Part of a small language model's weights: biases, tied embeddings.
Each number is 128 + 32 x the weight over its row's rms, rounded and kept within 0 to 255. Layers, rows and columns count from 0. Numbers have three digits each. The size before them is the row's rms in percent of the matrix's.

# down: layer 19 MLP down (transposed), 1280x256, rms 0.0764, rows 108-207, columns 192-255
# up: layer 19 MLP up, 1280x256, rms 0.0827, rows 109-208, columns 192-255
down108 101:144107116090102128138090157133062145127137159119102155100132153129070102103151162136133153108164140145161135089125141137130113103137100117109100126154078191099128123134104135105139106157134124
up109 105:151162150135118048139101181109117120132124130119143125106120115090143152162086083108110120154121160156085124167098119115094169127112082170134131065161194122113163110120157128122118157126099167
down109 107:169157109156068177115193148164066133166106075128169077162110140209135127175093104120094160116152096105130147097113082141123061130135092140191165130107145052124089106159121089093115104141138121
up110 099:136144128155135127081125076052117080104212164142175069172101128170131136143160116167089129127194122139082105159090148152118146147128088132076104059146104111156170082073139170182118117116098151
down110 100:174149113110168134168155206138100139115089144105143160106142149140157132157132155113097126133119047158102067110116126091161112117126128116115124145123085030140080166111051097154193169113120126
up111 099:128162098132142055136117144172101151134110102132085163109140098085103172153140125157077100151152156149117093151216154157086177169149147161196138124080147103124184079174118127092116121092088097
down111 096:133102174115112199069147135092135104180126148123151113155100132086122105117133153105206080175121116083099133146128078084135127080193184137054120132124084140137153084098144114117152150187115148
up112 107:162099178137140162127092086113144117127095089169107099112116060106119112120138145112068144126108161084162110141101156145068141180111155184134134076209158087153121149206103117083086121106159082
down112 108:114092104140144139102134249102127129149122148118113148129161134100166140087132140129162133136059160136086155073114129080130060124129140176109175080149155036097176152154117115137142200183131151
up113 100:131143110191129129182097170138108145167047132151140091073138160121175073142150154128081123164085171119136084142107137094178143090100179115089138078169150137131151108155171099195073151135115159
down113 101:075147148073131167105195088174073165205150096132074115160143125110140096080103083133143101066145083147054124167112095122143127143076152098087167200116136154102177143108156154121133106155132087
up114 105:122133136222097105122132122100158072104118124113103111051171084055097116132100133107125153141158140157075070115137122180119162080059147182117127137093124125131103120151155231136165089142114083
down114 103:112170114120136179094110149139095135129113148137136112135113145129109112120181100117143104109155170158119116131126043144171118106121191064143109129085118140125097141068100129121104090186071169
up115 102:119156151133104113153137097146147112145076137116147150152115112085130093156148150093143171108145131166135142108158074107078128113070213148154104081107138116073085100132168109111182126172118129
down115 099:079166081093087122169153107044130171147104138119158142183131189071189141151079112105151172072094175122139121090096140167082131074184087149135129149118104143128133120127063077139168196158080176
up116 089:073086099212113164056074140117159076143131123161130150095103072135074164154133103164013072146097123057013175106158163193130148143177168140113064122160101135124147122124128115146111119103132097
down116 082:151136176146124127133174141129042121118137150102147100120130115124142121090128091149114197144153101180183083158103133104076193180123093092118099169103187202150098105106116120113172106149135149
up117 111:122122215167109139091112108143103133061092152117128091153119111106115137153091158141117140166138141125120117147120167138032112110135144170085117090177136093108160170135185134148108140129146113
down117 127:106095158158117150108145156141081128073066103125110078107097134176134141182122116181120123092122134169147084144159098145106080186125159162125129104144187052147128135150130096096166093169089121
up118 098:143171166114120163132094132166101131152112140099166138134119097136100145149083181176125128128139201169148093099127055100143160130100084142119078141136123109069119078082137179115098123132099118
down118 098:076140155131130126095188137121160124048152182151061198161069087185096102124149121128104055123151119120052100057152113134172069120094114224116127151151072102146120157151129154072136141170135190
up119 098:100226121122106094111142126114112171099104161152180127157178140149123169199087078111106113127153148164134152126157139143135101122154080129093058143132135122150200132198115121157115141145079136
down119 094:119120156093157123085156171097162156048163165163133104116135141163150129066157126159160117161123152132164076170126143088131085166123189173142142175101159202136105084082098154148061130104182133
up120 106:107151096119106110159122103159077106119056174174188106090203171095172135145125143133170084134108136173120078139177120038076174136139164180105146123153129143140138075182139133153183117113111084
down120 108:120127193125146107069136061079094152159206108111068177149175121147125216189119163158075162142120168074116168149159169181080077153113140148102081100139116159141110083156132131092107126099105123
up121 098:124159108208085095088128182105083180115117144120082103094076121098126185133095134142112046098115108124123099157164124078087131130138074115075101108158135113158125156121145137161146175162100098
down121 096:074147106113108148172139107117162104103114162132101111147115199131192147152134160125149136126095172183087131125115131165150102128143105134218155109056134136126085169089104115063104126107130176
up122 102:128165167196127130139096137110129133145158095207119132123077131186086111143136151103092186136120169114113163083150164141110159093149046138105122068130116116146144178137161130148117181141175109
down122 092:122178127099138159162158098147112092114121123084146164098133107101142182120140111140115143130112086063202136081092206147096109189081165083092057151070086218167107138111067125109113101143165103
up123 103:130171127086118154053127111108150135126076135155135075070110112153139130118099145076105054095155092133114125092126133061107084154128096118159125119154167048150141131161124103152140131112145132
down123 102:088113081131206122139111110164103173127109165170102092117167134161109146110160034111135107129079169114167101089157124148117066157101114161093119161086164160069069152122111106115163162146160126
up124 099:188180160122091128138121093089113139113075153174140111113081097118150078113111107142141094138126136106137079120197130088134137111124115106081075152179112145050112152166109090110127150144111149
down124 095:089156181099101100156119081109169088121081129129101123183149107131110130092149085153152174101127136158077142142053151127197168146095084113134121133061073198169136133055138116145136149170063193
up125 096:120160169119116128066116155122154135099134155148088065102097133053171135108140143097106130131124149166131150129130152197101248119094051129110100127146084096100175106098117115155127093113147179
down125 098:140145131153092168171115120163099111121173112162114118139190182138129177146087114107077165072116100154150103121134072171108088107102186138115117166125169096134156079147151107145155116124153117
up126 104:173104117142100119126191148088123093048095186175110147140128096081088134129058131120113138122151143178149117199190100121082114107173124129098105148114129107081145086153088140168171118130074114
down126 101:123114156151087063100155075084105122163122139074128146157175088185142102121158135168152157113119171081119114109165098159110147153131149137126123128134151119051143108163128148079060104157107101
up127 100:127117169162137148135086111143125119144128135097099161109060142103051134188056092073140161110123154163134130063115104137139176179181131128109101110163130111085113101192144114107170095197173104
down127 098:177122140094133095148110101128115184136084135116132124106127113116081152171220175142187148129148064079144136151140220190095077104131092132140117129140164116139127176165130103151176101134129184
up128 093:114166110158058087082136081109133139118095189098163098132123110110091121193095057139124109166149177107133116150128104113140132146103142128069126135095141116112098143175146097121129132106108099
down128 086:132105109085169119234117143118081127125111097119113134115084113168130140084094116097119125125086128102105105114103115109116092135067130135185136143153168164172204156047137139113109085126113158
up129 101:168138142193108141091121064117119106095134129129163128155067074153112134127181097121169181118093170051116137088150148137118130132125113185099127079177131097165174141142118169134146094144071067
down129 105:145130119084144121080144129072103178141156186137155117118131120127181163170145156093103125127193095064215139197168169126176142125103219102151037211076128180083141121125135118152147136100109132
up130 095:133107091156135119109185173096156064146121115162154153163110153148093137143100106068084098172087106100118150083124155175074116148166095140141113062175160120036134111163143107146131147152091163
down130 099:168094112130105151170122101137103093118115117123135105091105086106129139126150139120139086176119151152109160154163152094126101095140164085155104112111181150163129139156185124125131090123133182
up131 096:146165087179114139156165073138146187142147163148155130140125083101133134185125102085149109110138204097081124143158107125147167153182100157130085150161134142089121128098080119143184181119098086
down131 084:164091182106085142118168103189128111138112144152141105151130135151065111078123124082127103130172100101116119109144134126126117073146154068186161171117074197201158105150157135131099119148124102
up132 104:130099081136101140117128104083116096138144155124174166150089132136113172116133150052105098186152128090123186139118082162133201102157166185132142088109155164117092075155121130065145105137116129
down132 101:124179153184168140105120072092202113083137142138148144072140148117167091077154135164107053168101140133139053093178112106122078148124105121152145127146143203153120201143138104119158129072123100
up133 101:091166143122104096134153131107159136146045088096143114170127084147149159166065137119140106174172131109171154160106115158141122155103079124131144121099098109134175106115105114151107158174086093
down133 103:139084110101140118132131116156127147129176134124137123123153163157128168136163090111138148123136163104090092087126139129112116135144160149197142117091111161139092125201163137148162098145112075
up134 104:158182126086131157131133111169149111101067158096129143118145114121165231137136147103142112090110135142116140068119081110135162193136096156074141124125103087091100123115171095113167123104114103
down134 103:093084151064151194098108098151093078118143153171120087152116138130092134105124151128114118161101075108109158131107111179102137134097143118151110110127189206073157137117133135140135117145123171
up135 094:146104162160143124146178142148097109120154134121103090065097093106165170197119168185083068125119071123139166117139098162139100131141115190113106160166173135097165157103091095149146084133089156
down135 091:089098143130120156123114099122157116133143141157110141138097135181095108074110121096176155133105103091121090168108110115111148198164100128153098111140095179153150196124085139115130119190145139
up136 106:132090111186072101116154145120158076047143113126115073135141093188065165066148121145154163169078130135102078160151125115080169150177119153125139093217111157110204128131138115129139100178140124
down136 108:127141158106119152166113138135139120121119091149113118084136121168126096204116113140139124147134139129133168121093151129103102125147107129110134149165108000144178125110127090075164131204103185
up137 096:132166140116125102136159078138104175081123126164140178129113129150089179187104122103124098123114141131085142137170132131149153167129152136124056052207102111083127085147080095131150182141133102
down137 089:107153170136117107152103136128164155152091131104170114086117123119096086153121166110139124133173127120113224078154150148060143160171207092108125120077108112123162107101094114126120158132148096
up138 103:192054163101140108124126143100154173074101145142141089179104101160108161187098132139120111129121156139124106103184148078108089136158142172137131032150169070157185133153132155144121097171094103
down138 106:102130095089127126085115102114171167145071121153134084149087104131119119133107153139068130135120146177152121125138200068152049109126152124105123125126190030092113139089108048148081096151106143
up139 105:123098122128093127175101150171093115087069144171105121109146084152136134123108130122179091127132085095153077168155125154097145118145134103121152099120133104135151151117069135078105063138083100
down139 108:125140094102116152174173061095091144146138170154147173136087165128113121132096148143127133143128217149151122081080138131166116162171085161135109112119107177121097150054147127134163189064093111
up140 104:104108149144108101083051182111100167132119141181109086132137139121145103135104161107132147151194150131124112148109186164173133159116044143120096097189131113160136103102100091110171115171135095
down140 106:136108196137099115112139138124135111136102158147179164128141091147120147163163177098101081210064051112075054163111097111123135122141114094189189141124070121134144060209093171197145129133121108
up141 098:068156140100119068103119129079060162127106110172122125096152088155118143172094166111115061145116136140102053144138089118119159155053083117142138038077194148119139113153134142075134164120144141
down141 099:142193120111196145152164114054156114144110114147124106131139196099192135215143118098111124123127120190124116126066143190126085119141137085159150127081147190112103122121102094094115174119095180
up142 099:168087163146062111147119139164117109143144159072136050133095132087132186145071146178123101142085097133105117143138127106100130087128077174150123097084141133125207176153095143151089131076157123
down142 097:124119123148127065118104154105111132122145086140151157171134125111150129111085066150114122165099209136159107176147087147146180160101142112105121161195091165203111129073156098122170101139128137
up143 102:132123147122081185076189094148154138143133161156085128124076120092118103167084114188088106142052157144088122101146111067110132155104128144083095130239156139116145137119151171106146121163069131
down143 095:087148194106068122150144104161112099088188128110113127155154145102097103170162064103151134081113110092136109120102113125106142079101070129083156144084102177099081150085097180107123135110103121
up144 097:140140172159056139105144160184144051103080099149134107076084165160099072124165143131091102079148106192176115108154149109148060137150147105094145113127135127110147108122121161131096114133156146
down144 096:096086130170090171199129159104112115139086137173154106108147155086104082125146090160149128099118103091065122137155112121105141125123100132084072085161123189076132113136091069154176108134099073
up145 096:158097088182108138136108121180136164122081155151059112134073105144116073105112112124082134141130142054157119155179134115092083182200068145099123159097111116138160076126168171166096125059212123
down145 096:178181145188136130149127096108136171140108126091164117098093153086123161097116153102108120068124125147155168160100079171129131087120116189138101102136120147147105157128088109089151154130154151
up146 099:076084181113122133103115123154147134158133130067158106139120138129177131152127162170151161156100080112142054068108110120149151105171102150124100141110181100172108168154200119110096108086075099
down146 102:121125129166139126137188134101202150122145170146145093088111118133103133186132100151127072151159140176094155101131076075121106118144168156098124117127131126129108045131101134166173094156146136
up147 090:124109164112094159116099097161120084093117158100146169131118104137132078125152147152188160106133205128150140090143084163221101146146121097145110135145171106127118115129140136163172096116137109
down147 088:156126084083134056137130144126112131061125214179197110176121189142134085129091104167121074112085052125145074137155142092079148104074107159096115141174129128135141105177160130148149175158181154
up148 092:099191126168127144119128135083123140151098135141164109096121128093105120156139102130097073154185111123115125094123188159165009165119175130161165097167159071142128075094159132132121111144174144
down148 093:048094071106139115139171142092089147128104132080118084129118144143137177087072112118141162074079156130164113145139109090147153158131111165092054120104115147187166068152163127143154101080127066
up149 100:159112118098095113067077140131102155147081143168156121116163113068183100184104157086146169135173131127167106137165159029133072119132110140125121073117173122089182097157117139086109140175137134
down149 101:156135148149147099188128143107143119142184149117105196111077135131124105107114099083121182118132107120110138146084133137080138103169144136178099176131082194144143083156175095125144119118132179
up150 097:143145104097101112136106131109123073111098105229117169106056044082156124146173156072133120118090170138129065104113149148109138184173106119112117144088102121141175102108079177113161142163140080
down150 097:157135147135136115190053129158116191146108123082199129169112095129078098081134041142108192156149131100169170157157165083092109119166141080088122089154133154151105180174100138176089109047072094
up151 106:107126159134090121115135126164175179104099120143154113149143135112172102178095158095143156165129143122149126051112100099147149140127082079081148169150123109159147103168091201144147093107096114
down151 107:092110111141121162087155175162093134111111159095186115116066146121114131096093093105131145107114124077069082101120133068086181155094098145112142116149153028147186093089103128163163123149157159
up152 103:195107123160112137119111102176159139131083125130101111110181108119138090149131119139071132138074151170118142107151178162104145095127120192124131118124129132150115125130116101160154184167146172
down152 097:100123149162165153140074133144123107101153108161131143129097155130082114079161172119108161180102067149112134165126073145097188151173146125101126160156086170165140126111175113112163143152088056
up153 105:157160135103097043091143110115182156127068120153104117124143140078148114124083145128137155125160140154128114105059127130176185100063133175122121122120170096131115093084118106157187121183115096
down153 108:065142089195094124079142152145125069157132135157122119104088163130105152140081172113139124113161142125156115155140114119098192135106136122178143102174122154072201135147170186131184118101128139
up154 110:147130168184134072074123111129105055108149133081143115122137093103145130140150123136142116117122157160149108148175109121139086109053087180102071136119153103163138085167131174132165173150094129
down154 111:063137122106121085151125130164128143174133133107170157139120126178154135098172148111155148123112202095114150048115146095078082135212142151120083085113157093156141133149097066131125206126122088
up155 102:168141162182124109147113084087062127092119139140141138162135188125073107113095145138098124139105144130123126151187134135081112138081171134132157142164162135179091169117116180130079096122131059
down155 109:109078135143152123068137115167147131162175065039134084135120112196144143232153149139092059137113088109180087157060187201093149119075150103122107134065092124115088126129130154091156130153152110
up156 096:103152137145112084126153187118143085102145154125142113094180145066135179088107141087127144141165087101145174133107144117129165127089098134080092142120109129154152142166136108158194105169160065
down156 096:134124087033094141104176069133099113123141139115127107157145135183090088160154079139127057166077085096133126131136104126116203161134159224130160104129151138122117181157188091104142158085070150
up157 110:135124121141105109053133115152111102106140090069124129070165098160097146150160090144094116115151167120143106093142107093148107107144128167135157069121200097133137114137130162096112165089121111
down157 112:126173085162122089151126137067148092188109114147112126115130105080113183151091100105089085105141127131098123139171211176157082100130207196158164125179128132103110067102144134121135192136161124
up158 097:114128207100132175080089127133101125136123108167191106102144119147164172162081118143105159151136113168140077122115135106164207114131164151172123086152154110122187122134150142159109115119094189
down158 104:112183114084091140130110095147125107097120116137084116155158135110126132149118136108128199094144121149133089129165093081193119133153060178138156148030101166140156111126130133159143107133133176
up159 093:168153118151110119135098104169155137134096079125188131059195119159042166126113111075110083116124117129141129123175127134174139114146129141111073100156101088099165104150135150105114151151104159
down159 093:142038153146143073138159121118039085097156146096170107183050151135142105114166139121173210089198106119100089118108207163085051160185166112140116129140116114089128140152155178142102148120122045
up160 093:155146152130083118153120118044129174120045150191151109062100105101134194101104174038192101161149147170169127032108126114111185163169100161142159146146110125103149128160148191122129149123109081
down160 090:101108078169121130144113154209148072084163094144117130145158112133076097155166168094096110136119099129142145172140126124210137146148133135135212148091074168194106134111115068173109112158097168
up161 103:146135146116073157102120141089112106078084101152127134111117124116105112130122089144106150145135120145173152088120133162111129119177138159155161058155124086093095139148152160152135150129136149
down161 105:145120098146096128118112117123104153169137111134069066071221112082100177193185141133184106129183106120108176150103179151156179128112138107058109185084136125160128205211135187138114114121112109
up162 101:119111081154132176086104089148134108123140137093143105113132068173119176135093201099111084121116166176141143103133064101093126084052116135144147158097133130074174141110171089114134060136126157
down162 093:148162125147156079161165131090120120191081143107150131154072118105133125115180102153145174125158179165122107147167118111145144172092176101119134084200124207129116095159110126130091158129143120
up163 099:107054141114108170063167135143133158074112110054188154175114102115159066145165151096178151154139117105102064128126168090068121148104107180182106159134114108059129113144125134146105157133088128
down163 103:129157142123182135102111125071171080149149145170148113114205139148108118145098135137112147124114126096120145070134132112158215174060081148108088179062106118110112186106128128108089110148158135
up164 100:138198157129083069137099108139138130037068126173120149079097169204100091140102148119112142097114138151143168134116136093085066095165094101148149124133154100155123147167120150145080146125042156
down164 096:184127152140168140166155166148130123193168127120116145106117132130129159114177158154183144169130093112073096121120067222102100114064136139106135151099056148092138118161089115151175070076151126
up165 097:065143134195119147071116169130096140144129166173076137144117067077154108160076165114120153123101137115146089153114128119149181118087126095120075169118153153139085161078143088158112130174107134
down165 093:151068133155102169139134113081206161115112152134136145158120198088111128088125128143091113136122113153118155146137124123165023150139129121130154106143121114093149134132133151168163110142106121
up166 101:197158103138132148168093159069162121110076158118157031139087079173108156145145145092102165191131151088112111105126134104182154170103125142111121158151102136134107181135128072154091119214117075
down166 102:152153118106128145123101112124170188129138120165142133141123096162158075181070067146136084102083120103133126143109138112146120103115132138147135079119146070143079071115160141095087127122140131
up167 104:060126166150171130117108117152165149169111127133102157079113095103067172135108227097118119147203138138177106112077111043079118127123168150120121121162146147151121051117130121126139117113139096
down167 103:135124100114145148182183123118134150166057060090095176111122060117154110087165138154122104145057165137115137166121098131126129108126120144109108147093138234185160127108101110094112116154150192
up168 101:133135117081128066158143109102139103086106106090071167086151097102074135138123166198121168142202133104099167173100108185098155145138117166125062082126121091136166084116204135127137119116106177
down168 099:116113114100091184119118116102144145141100132122088123168090120141142218111178105149141065062107148105132080085164208094140090080161140134164204135146136123133059064080115156131102138124083167
up169 107:137137133092116109153094177113142158101140162096107092076144072179113131117169120156142133168169107141109120164093110102162166180143089105157083135114157102092146119142140138129175098152217164
down169 108:125105144162123124132189137112139116104153112105128147106120173137104115150148156144162042097168118141130120138131104149048150129119104154109110139124110164136084119081116181143163160106130139
up170 092:115132122110115187184110133192067163143159099152119114123055122198108139165127163118131179175190169125090090108114172161126115124175105069143094085144101124125140106123133137122131070104130113
down170 088:141211139154125081078130144145161086177087168105133124136099164111112155143103061134127120130088133133089203088124161147114189168111128159068080121138115104142148123119123130092134135120252178
up171 108:170150163114084160148118142079103080143152174167132145074115135151104130129115072147112157145060174130127118126080161085166180126113134162136113141129130140177153076119152139077182084157137140
down171 111:194100123151130170091159098139094066074144099137082082169178119122097104107145138131122055110188076131131103155172107147113177108147132148124141154140155083130166103166204097149157118158025153
up172 099:179200099144114096096028118085124125159097113137156134124152107073122177128138171142109122157135219122156147053173102163159165102081122141062130189116120121115130098104174184132112148084117142
down172 095:116073117127145154149194121120132131115144096101086125082115102176131128183067121097105117129165112115102095120109115097150094155166081141149139108134175191108137193135105110135173094153115099
up173 105:173159110179127151194128152104116141129090164138194111116108090150089100143093108051177126143105138179084126121123122137123145159118084158111154145135163099120118096145097145206112082126144112
down173 105:155115124164075094112084169142133146088126153152130130171111099172178070040133218146131142117122181170150092148141171163143182144177081119154151140110107118101088117104052170125138100048101101
up174 100:154114104161113171134143097154112138118094084128185198098166114124115148165116171154104077109169143082109064079125070111154111097105172121134162132175129124084129137036161100160094133142200128
down174 101:130150119043150163103128119134148126188090143123095136131100143115075076082124152099147106099165207115107095140164107062095117110156134156091126129126147190178159124090144152180142175106080102
up175 101:138100129140136114140149150090087149060154147127177190145118078128113130103157138115130124145114136130165087154173091119135130186114058150158142067124160126143150136141126110078155079108181146
down175 099:104125221116150092121086118092125080135164089074105121130089083059096175180094125152110107090173129155177163154136124188115139153129131143125126076141121227074137127135110095099128120133049152
up176 100:159167098122144116100145195087150146044142129178129113102138072116113208179139132124185164182160142108159119124135104108115131098164096160109179121127149114149170111079151168123156141097107153
down176 084:076113122120140077134120160128135132155143104158079159129168152111119101181197117122110111123164103101078144141117104173170126113109190097186142142113122243102147156153119135094091113120114138
up177 099:203115153140170122123104112126099116115130180147140095132055124131145108112075150125155085119138097141099161076126141124159122179076078159126151159136132131136074116160115124118164043147172135
down177 102:078137169133120081164123170133178152159117121112141142098122152141193124255119123218219170148119095139119107143120104119125122118077081139158154137135152117086087073124104154152177145115159131
up178 096:122141150105116099111072135102087121139183123140100055119098083185139097155100096122059100148174140110128125186137134071121081137197089123147115067127141137148124135121156155126197124120172166
down178 093:121092196153121099083134116183172074103042095068117176172173204135100140172149133062147100044131130073150140151114194195133170091082117124112139103127071086114140142142129158164105128123177082
up179 098:145132101114143119180105146080152141156120183149171120167087160129169138125155108100124188206158121107124119125115129128130168143131056126126061146147122117134222083137162251195121133112148124
down179 093:144114115133108160062118126165055155092178082130155145155145168096131104075126182108119120094084076181161137099164136115122112193129089144173097112121128205127104128164099057124122109181130121
up180 102:150109193142157092169145155150120116096149121146116159076107112146085138092129159096110079115134102125078157150111152061136188108157125165066098115135101105124081129118165116146140077102105100
down180 104:157130103119127090084149134128098123122109100088134166096169159140124095114106092149144156112144149098159102122067089142074146092085100120096155147126143110129201161090119089060189140133140112
up181 105:059105110119104127110107173093097091096146108148135117110180150119130165115110148113146162189057175121176093142137089094123193098099200090122132103150082062114164190214204154080128101109067134
down181 108:177182173096094160169134140171150096038130117088131093125132155168080108090138088138109156065113077193154088145121167138143081155094134101143116170163142191175160134124088119148146159136108144
up182 101:212118172133149126129133175124139115085147143182168090119103126157120130131116121163126063165102118124109120085196096105146187152105133139099171143121102142142106048109149136113125148138112115
down182 099:158135108120059132105148110104150117124122099113104175145126086148176126125118139163098115111151147159124133133149157126123181087135178135090167076153086218129118186176124171110135119094135095
up183 102:114101135108103146165146108083013137104121206104137168118152123134050180143157126145090127110160121155129130123099193121092066182151125112139101069162199133128134141125140165141146131120088099
down183 094:086172104144160166128060138136118099136155106094153147173086099137163164169128123041134120145069193118135163115170175102156156073167153105171130186129078118185075153169146089098121133073112089
up184 097:128125111140184127141136134112133112115107164117155143130121116145083174104148099091113068115130171162094107047134093143185136117148116151144135140080151132131141124135168118138095176148111128
down184 091:072099167110097094186131114139166166096181102126073130128230123065170120081101106135143122075080143093165121157118046109113146085128153131152142118151110194066091154168098137076171111096119141
up185 099:140184104177124162088191176160088121140116166154172146180104111046096149131094166136110119120156138116060088135133138145155155098167093148069095085170134106132136072140250100184186161142107138
down185 098:103085135060076104075136108146084125107176073098167131224154161127134118063194105105119106181121112078218113109102167123123139157135088120136154124100136100097119133156174147171077111130101113
up186 109:156097126128107104121068086161092100065088107198118161153155117101138147116116141081146123164107116127069061101143101122149134148093111183138073112120139104074113097120138165098073107184092171
down186 109:101076077126132165151113122100112129106151121114162128141159113074119111180168119194154160128138152109081170083163147117166188092143150116134150084131089093145130114184077166074070116164118152
up187 099:041098141111103199092124085137128183125110151166134151133147154172125080132103097154170129138156175106116175157195139087155126158175135128078130097055191131105154139090162180131162103095138128
down187 101:149160108135150128127202095143145180088112113126143112111173119143112134187179139155083128156124138110086188138167159115148137096113126159148128127125068123147110122137097115112149174192101121
up188 099:100128184134071118123144139125104130097103140166173093110131090135131115113132144122099128131144165127110074092155105089181157123127133175136158169133085147106115116102152149181106100141141095
down188 098:121087091143130128087079146096198128120048133098076164079180123083143136126148109118122171114103107126118127123100068095082147129059128145086155099138184142157070113144100139166151144154130189
up189 101:107157107130120088124095101085114102131095128128090175085121122101145109135217112096125090098106122143107175150154234119111152108124115164083133119130139092117187074126163155158159141118158152
down189 106:126144098110129172136070129106082151084131093132184107123080091129118203195174155134149137124143182096161112089183136099144141169157167127134106155164144087151184074109177108105107145112143159
up190 096:095149080111139082107099136123113162125106127155114148115145120131096158123111123111146102126060084151099145095130118152109129153146079116107138118116099091110099111128206123179190139132156086
down190 094:150132134090097110150122106155107130150153181133172159131115151169126143141132085133143104105188142116109118102169146071148112157123182149095114119155169138150181091121124160091096090149194155
up191 102:088149085096153142115163165110180145167172177111157138118076107146148132107093106120121099091174130131171113127125201102091143129113132160070084151131047100146131101054118111102164136125101157
down191 099:169116151189153097145105079093148118133120118110094140130158138148055156101153156106099131143098131133123115102172061144075118050149118118082124186151146124091089178153146170111146179099201112
up192 116:145091196144071161207150133116047114055143113158107120134087085115115130112123161128138096099082188143079146137174157084121106134103143164073154132130115119102102083149145121146122069146144118
down192 116:158167171187098152116080158120180132136077153100095137139157106100126105145102104136140098069113176112153120171163106112127106166131138112103133090154118018179111149183093115136164138121170140
up193 099:162127198105119061120091071126093163133127103130130115168081119151139128165105088149096137105104112128163143125141212100145144187111134185078147124132191123182167074154123117127149092107103093
down193 095:165111070106112202117148159146150159062120142130135173121166119153103114125125184170132124107176089101074110109111096132121096163145153078146118086171098083176172122166163125165114119134116097
up194 106:138156159132142077133080175134090132122114096162157101151095167075157165122090095081184189137117110122134111124086152104088088151193145168092142138150199127094140117145131162130153132134167120
down194 105:116081119146138119196161142115151127110152092134104127049136158132125141190117124134076157131109106128202140124066097162106156071140079129109096129072073099132100126135137124098208134124118163
up195 100:132099174153159128140094115132103109134059103134146167122096147154162129154151148061095121148116118190140150075162160101131097106140173132139090113154094133110076212133102210166108134162136076
down195 095:190140133095070139090104139102121126073142105159148124110169151149082137089132093130186158159057124143180144127168160185166152164127154061113084148131140240168089136126164132073126141149121188
up196 106:142159103137122130161093144158168095125135163136136173126118078136136111130077106156123167182150110092112118130194106134138103142136056115101159116193172124212166132137213212154133116104084173
down196 109:143130099164127156111096171072078134161140098073169133119125112136124142178107153117051115091116121140166177115073138173101168143132127071126129121081088088142081143077157077156072126165114113
up197 105:173102141128102066158092135141128181084121111082142092170121111130149150120135159068183118170131149108165128160148175031131086128162107155077125142091131112170162127133168128140138099165097104
down197 115:072138106098077131124128095134131115122126144067119132122140129063105139184119213104124132087110144101103065145097085093166162128123078154134152136115098053136084113127124121090182103160158115
up198 091:140093136097153158107138184084123164130102156130102113113167155083126138143151181150100055132118100155116137106214164150071137193162149130138086111154118142107098146070151126094155100053093139
down198 085:118128082105150142107120105129147098087088111128118101118163115139110055152121112106089139131150136087126155133127148079161122100084106072137106142153167142198148091118150135158062142111167088
up199 098:152138097140098095154121114152118156132112108142074121127094116159159161145070116118169159133138131148109114183156101140131152146136119120113144089107105130134107056051148161136146084160130137
down199 096:143092091142120181100122103122129180130184114119152160127103095131148165140190118145090147112107107099096156093126167141138161103137154183148079127162147170120093115173133140145133108093178137
up200 103:110105156157096167151157115080136118073150161134112101092114063153088127102151118143118136093151122170154101141093129157150158149120076133108095029181080106078143109121106146167126098130174114
down200 104:117145146101134108143104088115121082091183082062099219168125160117160134137125117120121164145148122154178086138117095090153113130141144108102084122088071170112145080085149160061129155156129131
up201 096:171112137098062084122137117081102119149159159163123117106078138179044091163081100086155139131144104177167084125167130140110171135161127111106150102125152136175130151129156158099149144109091083
down201 094:116105150129100152135160096074134158135175123109081156138177120071089115077133132160130158134103134135082165138094125101126205091154149127204101207105106206119103051136097155159110165126158128
up202 100:134111169115062159151115080104165061086123176149119095103093160169100173101081128138121162156143138139154116146109096135164160136136152090083146141159114134092125132156108132154102078123140153
down202 101:139138142139129123116090096125154123101086174155150137109178123182108160083140172123127156136105212098163093096120137122035103071153154176198126166044153104159102151119130146164154163106094130
up203 101:141115089068134128126099081058075137102119119125063107147130090119082185128138134099175128155150180154075068123140118146125162136135102118080181073104109160158143157169214106156126109079070093
down203 102:142151157148186111088192114165140121118072194144158146161144150160150110159126074173075118133099120179124122141165080138121130101127080137142116179131109025109129204173133095110149145175135142
up204 102:134100136133100096186139106139091162147128140128127115128135108179163146144099122098073171171166110165163161117117130109138126133125084139089122111181106107127186147084159122093165116078117109
down204 105:128151120140188137093110185076153129033142114146137128135134191069138154131105135146091095098165161141092095079119091118155125112074120096097109092134106174111156111144088192158132137155081081
up205 099:098115114174058137130141142127115145121098113207119077112081116139136108163124120086045163139179155138133123135137128137157195130123075176111116133155136137085142160107108088092170143058118131
down205 091:108119081124081157109143091056194138116101184119115121129120093151200176090119162152138195132151123131142129095094195195202099137121182140174162159102182176121112125099102113145089133071148139
up206 101:126102175099093127141125107055196168071126123165171126149094106147170097128124141173124140115109144119138111154146168054150157141106168137140065142134082134145104097069176133108152079157120154
down206 098:121178131176145126137094113147175129163115090122031111120097132102093146139177173124078122123119112135140147119162138133115086127115134097109110126147141134132155157157112146152022178118137164
up207 099:187155174111017177184089130102162184098119145137154118112134057121076129136131110157145139143123139085096141157079102143114152145142141163135113195108111136131107143121167127174154186113150176
down207 104:108085147151091149094139142124176129139106112161164186104162048086127148178140174107104064147119124142102092157145129145136134138091054076068072137096137079164149107108126141172140124081174101
up208 095:146144167153184022141137165145128105100066140128141108114132062100135135156106209125102114106139169199110126117154051085149110161123061140115104150094151089148133119209206112143134133111117109